Each number is 500 + 25 x the weight over its row's rms, rounded and kept within 0 to 999. Layers, rows and columns count from 0. Numbers have three digits each. The size before them is the row's rms in percent of the matrix's.

# layer 8 MLP up, 320x96, rms 0.191, rows 282-319, columns 0-47
092:483461486499489531495482530490485504533529556499520499528532483510508495517477503483484492521499455494512494478491543508507474526505513433481542
094:491460574503503530488444490453509529512514503511540510463526494466477487498531489482496500507485483509527480520536484477457492521543523518525509
099:513465477517484486477525492472491456478512504511513478515499480471486532513475508491502514530510486511515490502495510538468564489435498512483579
085:456493520540481475483490492489450516546503530526515514516476485504495471492507517492484486533567470515502506486481506548513509503518513501494574
090:478495478525438464486536533491494500482464517529525541493513506482544508505482524478498510551518465546501495443492460550491512501484515501481499
079:432490564523470515509510513509490505520535500462506482508507510511477497497503554489522504514515473510502497510527511527468479499522519488541520
105:488500466496521494509510537475508490514493498529511497475498507483479534529530489505539533534533491499506455504502563490498507503469554508467496
101:480529486515436503457488516478505473497484487513511520460521501446507505525481508454475453556511522537527502516471505484456510497498493542461517
089:498480485470518509502503496506490466505484513486533507467514557499477565546495462527452552495469519477529502536506470486524502506477493477464526
099:527513543501494493490491515490507524550517463508482476517547519471487510541476470443507500538504448474538496535477521485470470482468503517475459
086:464484498502495453506462474475483549486487502485519498503469557539510466508504541499492482498521491530503453514506469511514492503503485493493536
112:520480477505510489473510548511511475475505510452499464505509551499462524504481491513499492495492489524512474527522553490456489520491567517512494
103:462484518476478522516480476455532482483496509446514457512466526470552514482513511540509503527496498539509492492507463497482447480476485484521508
099:537486536474516505437490542498491473472490519460532493490479538510513529510525522518513523523529486529521485471501585511451486464477536495514542
095:489495499432500503483473548503507453556479500479498440503548524464490478500527531498558523504485497480535480526483569457494494547495544493520495
088:493497500429469501512512540437483469508521533520545491500516496496520570522487520512487480538492477534547516512494504503491508496497495482496531
078:492517513514491529459500501475480529483441511521523515503474513508476533464506506481476458474545506520503537452479498507512519474461475468502465
098:462514487447472469499513484465500465508511526494535546483527475521500495532503479455490512538494503492529516472538511509517501529499486475496535
092:498480499492494441496515491465511483493479512500510516464525502514503522502505516503464516477483470484501478493486493532525528539466520476500526
103:504526482522501476506460490498516514483475451499517486499540513457462503532496488525489508540506486488486474531516471538461493502499496473546475
094:526517522477486475508476537527499485491519439460518460464489508486508497482482520516502472534528521518522521518529498467479483554524509472520470
095:524478515516529520443524479487480484531478486495501469470485498499468523483548499457540492515514465550497520510542505536456469485485535522496494
101:531508526465500509494508510481533522488495464487521540488488483491463552515547479480518520540492468518507464520525505520457467486440536502493533
098:475533515463481466510525491489518485542494486505530470504491522499503478532514553435449486541490484526525531491493500507466474520485551501495519
089:455478513513480515498501518506508489526523490521482471510494498438461482478546524493487481548517462510524469514519549477509515534486512480544513
099:515456496498455479452551514513511495523484482444464506492534497509553531515496500509499544505518482526506489488479515532470503535485542469497524
101:543499521499534533488505520494501511541518461485509525519497515452553517517510466474468493522495493501518482538510533463516499505514527485473479
094:474510496494505517497460498472485491529523478515465516484484492514522479466519514527486500485530521500511507513519449525515559481500445520532504
103:532469501520475514447553551502521507536515473494475495498532528462504521502525485455473512525499432510519465516505532516514527517480570478477483
116:531490492537465492521498514491517494564480491428502465459526513467494528508490492496521537503509511530503475538571533477477478500452494508475525
096:523522512526479488478543517510493526522482554497510549505527496450480504506530513492476508502499496517504489482541512487470500490488589514489530
112:501494523452523481505549557482512483501493485490493514519508506477446507522499454470462514501495517476532486517500551516453459543482550526497481
097:476530500459506470479478514494488508457434456479510461528486523494478511482512542514480459495527513511525502466489509486470506516500551505502483
093:459514549490516512468513461478478467505508498491522498492483536514503478492523487507501483505515467550505473488504494520502463463480503534505470
104:517444496475511492466476525498505520558493477439478506495494586533494510495517482527461489484487470510519471549522512539505530498512543488475518
091:520461545481519513457511489509469505519481501506500505477498528480539533519459520478458518565487497511545494530497496531488496581476540483517518
103:507531515491484474488473536496525515514470572555537520497483489514466530488524483512472494515520481550506462469461495508545550467442500463500512
112:498508556476490536443493505450512491501472492493508492510538533450509498521474547482503479500521483511512496473512498520479502489494496513493554